Weights of a small GPT-style language model, trained from scratch on English Wikipedia.
Architecture: RMSNorm before each block, no biases in attention or MLP, capped logits.
Training: a variant of Adam for these matrices, 8912 steps.
Each number is 128 + 32 x the weight over the matrix's rms, rounded and kept within 0 to 255. Layers, rows and columns count from 0. Numbers have three digits each.

# layer 13 MLP down, 160x448, rms 0.129, rows 25-82, columns 336-447
163142136126115195099165130115117087171108111082088148114088120101118103189131151151162060140157120167205098135142157134170178082113136124151137118153138112121114101183106095154177136159142171131091215132140150107132125161141124160137133094135178147095132165187151148177145153141092062106105119138128174077127076217135138117149123129123
103171145124092152143161172092158128133145129171115154133149141160147214136159158099088132102108141075131077165176100131114128137134146082101132137166082109082133146164151094125165153210132161130116143108093129108091130148143154130123144084141114133197167116135138148148145104129124145127145115092148159154110150070139123160104057097117
112127113153179129100070100146118111106089124071094150111148180126104155143140161150133128121104087158142140192121120097178136099168136128095081143108140099113127135191127145081150197135121190133109168132133121143121123124127155119075117115100141128141165177150102123126107133182092143108107129129104118114143129165104112130111082127121
098178114178103122202143098144153128130061131136133047082088128154109124175091174106117157103165164107171099146101134146084094167151139130165130113090131186154169092098156113052134107109156126148162100144153175139130108085111110117147143124118145119134159114060131202145122073152138128136128088129163170125135122168104089112144172158081
086127159167120111193109167124186124128062156099115122127123062181119125107123143103165083137103088177147125118150126089174114114114139172099162107091128136139089102157154100118154185124120126200109140166083117170143101104125163129084112178054100123134106138136129111158148144140176118142144155190119147127078132124173161166098200128134
171064077075117145135102105122139152132090165102125139170137082111118103108160127122105133095135105122078142080140091150203117127108158082092194114156092126172116097137034135153122117060143133156105138098133113106095118085187127129055152096133183147130144179056124104102116125124080059188127127154150149133115113141096116142165112133122
146161140132132098169125157165132172123141121110137134179183092130088130182141194135132115145109128127124138170130128138091123150108165154151110120139154168143097169122082071166096116131129123142132136155179107116081195071104080149149135174108111153105099083104134117170121144127155170116148144147134107186203174170142162129149095130148
126122156128109091132133125163116152117148154138171172129187110100105143101170106149125101107134137142110180112148087090109084044177110120133093084139153069141130111149170120155119138139154098148200185174133127165135135132151088144175115087123130102200174090167102125174130133148161156187164093119150171164099112151163130131157129098098
140088163120106105160170128143110080162081118144064165176119119110103051146097121100165152079146224081129174140110144094171183134149098117120169118080077126189128184139121154087088158149203147187099181103116136087097134068135111225158191143131099100147108109155092102157084117072136123143129108151159127111153172129115171134159036127167
123126149135092148147157144120122126151066154043116157123119174109146148113176134138133095123072124092114094142157107147139109105124145106147216144146103116139114085093082124145141156044111110167143147160102162137061109097149144133108105109163110149137183130138086133162180133117115154123147112095153132117134118140113087198124115140152
154179142104106118108178123103042126160140095172136060090147144079127107132166141141135141140204128172098091092150124097113125189136115131170142159182140111138161154167129109159122120067154146149108101075170187143128108133102133101123137115158138143169151102044145174105160100126147131151114108107164111144105099150133162130096133157112
113153110117113156137173180135123136122101170098193095111127115178135133146123147124188133128150148161097132154159123139102086092128129145137124096143141121133108114076149188151088157103095157100040213207101140157165117153147125191103142129155119135197122153182118089090154098095126160138186119143112134045108125157119155166147125155134
091127144112142083119116115130125130109104133089151183119131118105120126100146184094183076130138173123118156151101158109138115130165190125150150104099047139101140121130218174204155144074178103209092085125074122091135144110145102178181174142132159189100114091147073072159130094164069149136107147126150099068158124147097136128107155124124
197159169170100130120151161168133091073150106165185099094105138154088125125147061129156099141157142124068134110123147162111118115120135134152104152130143082133166101144130149136118136127090177108157146104111057178044083138167150081118155095097092111114176128181128171118102089122117131193098133135090098109119136110079067157083177184140
144116106184122134193139154102101133139092133190120105168106071096144123147156146140187145109078151169096145099123132103102147164082129162146102167111144071126069133101127136128116128124072109109127141125167111137093083156111155132122113138076132163117140148100171148130058123116144164160113171093129124143097188101136151194097095121123
119082125135139158093125111083084136153148093095147100151166125067150117141116152108140096133107105116101110059130116131149166136111146088171155222108112089101122121134080179184127086118187145115127131147169094114113131088139100140166134131149137121122156116187110147132175146097127071141085083172161091107138114146161156129141131128091
128110118180112099113105186181135089182151177118138175069183106143089137163095116102136105122180132102088172116173098105098095145145128084093154103145087157154109105109133120152094108130117080157182090085157092175168063064116124105100131108114122095109164109141197157126109158101123128125115130160077131108144099176130140151145113117153
141142162139080136153122070098125154112070135116122086151043136100156131167152143188149119173128149110160143106150148189112126088147143158118167176132147053148114150127097090189102059123123102097150139139162146180094104108182160137153186118138126172096175142157114108102122129175187117187113142089097070108173106080112158058138143160161
138102147095139067107030144102113171074064099113115117168165107109129137133096145155097142137122142167093131145128159107138138116114116182081165151127153136113112150157134153138047059126176180142118089146130117099115141136145131161140110077074133122170131171154137158151173146124075115174139107118113117124165171100142099150159120163128
143125144110192110119133086152064146129116140123065092127146091073128068160147117113112084097196162108138137161115135103105165173159114137193081093123118081130150184132112085154117093117113118127152087141115133146156142147105142170197086113117154110094021132168099116115094129151194147117137133102079144178076130138087155131148105129151
119142118150126100158082160104166121077037144136083151160139113139113137159087191143088129099129080122136100114134131188154122170114142154099119130155086107150146152089101139161164161157137125123209101139137039081191130093097115114157106158126092146142120117130155122116126132131155144133114163171191138107076149176137054172147091139175
166080118093166103165137112126129166166108111137148130154103160113094115157134168112183146093129174141120177061118119152125112090152174066166086145135213117111106177117097116097091161205116113177116111094207150068090131096072135110113160141192153101182129170068144113138109129087103107121141172165095142167118131173139156107137123143187
149090109151127072096105143175171110148118128135132112123131167156107165123082137092135094106157126170171052133107143114072090098133127118131098172115115098118104100113154109137115094136159101164095096170145172123105184146100160167119087086084120096130148103155128140125155108107128127076135101139148119107143203130119148153161138147180
105114116122154066104185116099129165100113081159146130180192163107170078152146090126113173137100102094082136171098126196105129204044110107154150096114147162156133060119120098090082105083066162065191129073143112174134089143104096087154049095130103128129159106191174168151101172118131142085135154125126083085114095138161127144115168115223
157156118170122104093134113175131145090161145095150110124151097080107159086137118148116157056107102161120134144128041159145176100145097132152112103115151118160089120148116078158119102126154184134088132166161097107123123113164127119087078080082159107119148110078159091148038091080186236171071101138075173165151192188173126140120115098164
126198190121103130109167081153102068120167064091121130165140093121111099072131142140043094099145064125125123157088129108150142165130072174148124131188133141147141160127120082178149133122161137174157100133127145167079149096156114092035114157112108105147157138181139090131159120105000116160137105183106143149104154141135133155068135068095
141118115134176129138108108140114181118067144158133162106080138130168170152164141154123145123170131151110086142107080133131111177118072164126129107180082184145111132125038110182190114105108154133123123128159177118136155139152131116129151111080117152088128131077167211136131153086104114147160110105184111144097131071089042146126132159091
163202132109137188154113131117113063119133085118151118094147097153124108140063123107120119132161069095151151114194155130143109176081141098118160143086134126120090168165120103117188123072138147107151168148112117162136074151164161185080153117132093123161124086055176139127153171138134158162097124135126126135138184150172123090124121151107
062129185135156170146158075104155133187169097118111139164162110173148182169107129112167064134146090109160106131172125172205088146128175128115143114146114134109133170121123098152096130075105146131130116080157136152163181142186122105111132105125170189137134134089154084117168140140141091086141183145174119134145175114130100148129130109110
154129151135125098108098159067104128102148129175110137155092098163112125115129110101151119174184035082171167189123113120101079129163108169142106093046105149126120113168097151160127059118079121148175130141135205171125114119147120139153120125112108106167096153124123115169133136117151177119110139155176142130123140149158187148168073174121
103124085078117118157101118152162128222102113166160131086103127138234186099111099138111158184070127101059179101128132083115117147069089155112120135137119129160095138115099107126135123105093165156121091201149111134134170105051198119090182167098190136118228119083103139148063075156105103185107155143137140124140102108165104172169157114113
112113125163127138133064127102104053113162127154145106154167109140120154122112111163146143117115093145119128103083159151120131125122159114118166155132160114136189094105134124130103103167107119130110132097090099107138124101143089102131112105219152120182131143154094061133138090132096165156130093131085091124090082076111095120110153120142
142203130140123057155144166128143078088122168099111102124158116110118119085172145149151125110162097198141139151095156070111039170134070172133120139089118146130143164137106108186180132154128179139103121140138093141156213121127105138187134099092143109091116119128113155163102161106104141114138113146113146146122077130110097123114114096115
109128073161191111088162084091095093170173105187112126117114103104147122121144100179190114126094145085103096154141132094167114129112167121148180072111112082151137141188086179114127173129153080153097138133078109156071075091140111115113171117160093139167107128153141143126141115100067079139113118139141137194135148126121128137132125093122
130114075157094096137155140090162122113156127144108147120156097094073067101083091181123107117128078150103135017165074049096050183140124163128149101051078151157177175122159167065088179155147140092055038193092072101111111072130128097098155126136120090137155134148083107143115122125090191090121166102107141177042103132119204178095109147223
175131087122085187153122168173185114128104134074106112145091124178091124124157133132096079121120148125117143116144135138135191156115170157113138129150059098125177197125157157134127084178105064126077068176131128122104106106074121136087146148104130109118092150093119121202158117097134156168129096122141191161108116077158149084176121079176
161093100085134097128143077202076151154114121145088171114119091103160084121133119190111128201125146117131121145103138159171158082177114153121123118164161083067135130116116138162164143116104101132122162173121154152165149140060121171093161177060128082087086106142116095145126147095130106155142147112127106091108148131162132132129101136111
147194083147099111142141108159140151056067173136183113108115128167147113118150111103097108104137132114102134081154120114124104130144126139133152129084098105144140114098101095126112147135141130093072141117129158148159143168141156074120164152103115071145136119138153095145156147084152103123116078126151134161168104188119131124135146142100
099088085104100161115104087148122106152142131101157087134171092130127174134111111129153157174149134188038192130071125136116136064141155083135169184091121151145145125117135100126130131153180143135139145104173141174129116123106148099165195091130134177175138127109180166135114126086128118156159136151142149050122111108119132127080169109141
115133161156146063115163166135120136159126121152098171145105095158131128137174053112146142155127090124108154096107112139099141089099111162090176144078162095151137181091171141118159143089196131120167157157137126164174138130057102109099154130162109155098115061134153095131172083094108078148151112133165122133109157088081124152111175112165
151099118121097150120208100161156174136137160147202130127128191190122130118117114147128170163052191103173154133112134107153142140090159090139065145063147141118137131113101078057109132104090120079089163179146148151145119083160142154093107088115106092160116148145127126114109159093081187129138093107136100139084135088135088116138181153132
163124160156078175110151145154106033073158122155154118081114108168111066144115164113126109117131121102115151163027125096100151147197130095124109191111099116129135102141142167166122118149179117136126092154129117163108110154153100153112056106162154131175128117099114161137114111161141125165122127180104157145143097127195172110123128141097
167106079098109209110112138140139137180142081139146078137153127178134125142173179109141164078140114113171191153104126129203124101161134146058084136140142084164164129104209167120131162135109160094166161106146178115171129071120131103139113106128153132143112134095090162159070185107105098122119144092151128128103149129107165142157112094136
115162129128134129164114177112151136116160129112125102127175147110119188112072183101100125135114117118119122140142131141130120143176175145118081196108104144153177110111179092088119081125158120144131122116131111118147096123077125055162096150174147108082120102113177115171156143154073153114090145125145131147120173255153092130152149103102
149168129095163169094080133104057097127132152151104088135108098143116103137093117128129166162162157154154070121125099126115101206117087148115160167139098130105157158099151134146120081138101097116187123135146142157110121169055116134117142062138109182143097114164131107176162152117173099123150105135129135143119163108111197127132172115169
095186115089158104094140127134127161125129146105159171180084172142044124125074075126166155085125107085138124071095099104138136121112087170122126097192168132101136142123106138175158126163160157145060084085134072113164133146179126173051146098090101147112132156102116156136127086104145132170147083104169153058167130096150114161116125143093
172165144113097160114089116158118138126115143125096112099144075069143104140139133164144175220141103064162145084084168145119095145172169105129102149159197133167092156153171085160105067165105143085127141050082108137141113127112144160111117108170086090090167120123154121123136106161113169110085128117125129143137168137178132152144123163103
081168122092119129166148125147105174103136136100096130132162125085079170071141118157056163117194136166057098183148155124107163136098136122126137166096122104135166151124142105149154080121166058159112135113139089169124119146112147221129103120091161061165138105175107151155149096148119108084154125170129131208155145188116070093095141092091
141096091118141103101120152149075086113103191132130105114124138113108111097150117200140139140175068146165087098101141091149124112067152162110114131145093199162104145154179094162111121142138177115137113111174060098191086105155128109135157090159153130174162167111142113161121125083116133121119132130134123123112137146144101144143117149080
122104085142071126134154126149115181094145184145108135116144172170141084160162175169110119166125152105158102102107117111145173175155072099077144160126081067119110179111156137070134166079143133120110172157163155103179180072185101069080102199129146157134139152093125098152104108136135092124154106116146110114147127154077113155167142145131
151109186109148159083129091125142111186161124104106125128111135052137113140188178114140135117122078086097168100135170067112101111127134079104113115134156170133145150113162136116101108154204205122142149121084109102092098128160149098096159131132111177122119153130133089079170104153077087092127100111068129120140124106090125103173098103115
154126118144123107157065056127175094147160089110097210062117137181109159102167132150137178146117160136088116094122158115124108083133124107145118116137159103133129079198151138114173140092109097107147177137161109147157155173132095095119110162198143140107081092199132101140144136166148121113190135183166127101091084095129093127098157105119
144113068135115159152146150140188079118134114111132090171145175208144135103139133119173108160089077114114179097190075114204234052128114091165078227208156093126045092143132143058145160085036143095143097118157150168133102144147096141097091111118107091109148101126084126134095144162028111111110121204174150118167079109203110155134167111122
172151095097103148115096138113119108224119140123131127110169130121136066154118140125170136128108109085127084150130125096145134171085116126164110144147146113136150136154094122120081146155091124094106130151161144154101075131105115150166132162113112152108145137123106129100138098139103153172110172141089092139154116132126147153099050126139
116090152106144124162124124163128132123122116192162106180140178157109148125145135140136206089156095157151118127133141170062165102103117135124085091141166154154167162124128059077118080170050173123099147177133123128128108134165091086166100139134113118145095154124161123133087119105087132149164113071131015152152154103081173109099116109137
095213105072117068147140103126137138184160179118108107078139175118136168111089184191069162139121102087151146102144049154114164125137174114160132149152112095199181127167113219133131104095162135132129167209096129128172121136159125146099161146165145086049185166155207143119158130100150144087071166104139188161175157178140130115106192143181
095147094184135134198093117103199131110142161098099150091122136122129103108083206127146075123140146119111153136109106165161156152108147140089144116123143152056170166162152062110130096175188044126072108107093119110127164107145143125158068112134161126153127098075127094143146135188129107033153136163126171064157100128187052110166140124087
156131150063145197091151139112138133093149132081114148110132109076153122131073146118159151144156084151130142121132140105101149114136138149170094103170105178136163156176139133098147169084096118089073075163097122125089163113160174141158162084132055135129099112155113111197119161176181136103133194126130074143128148147167116155157100116129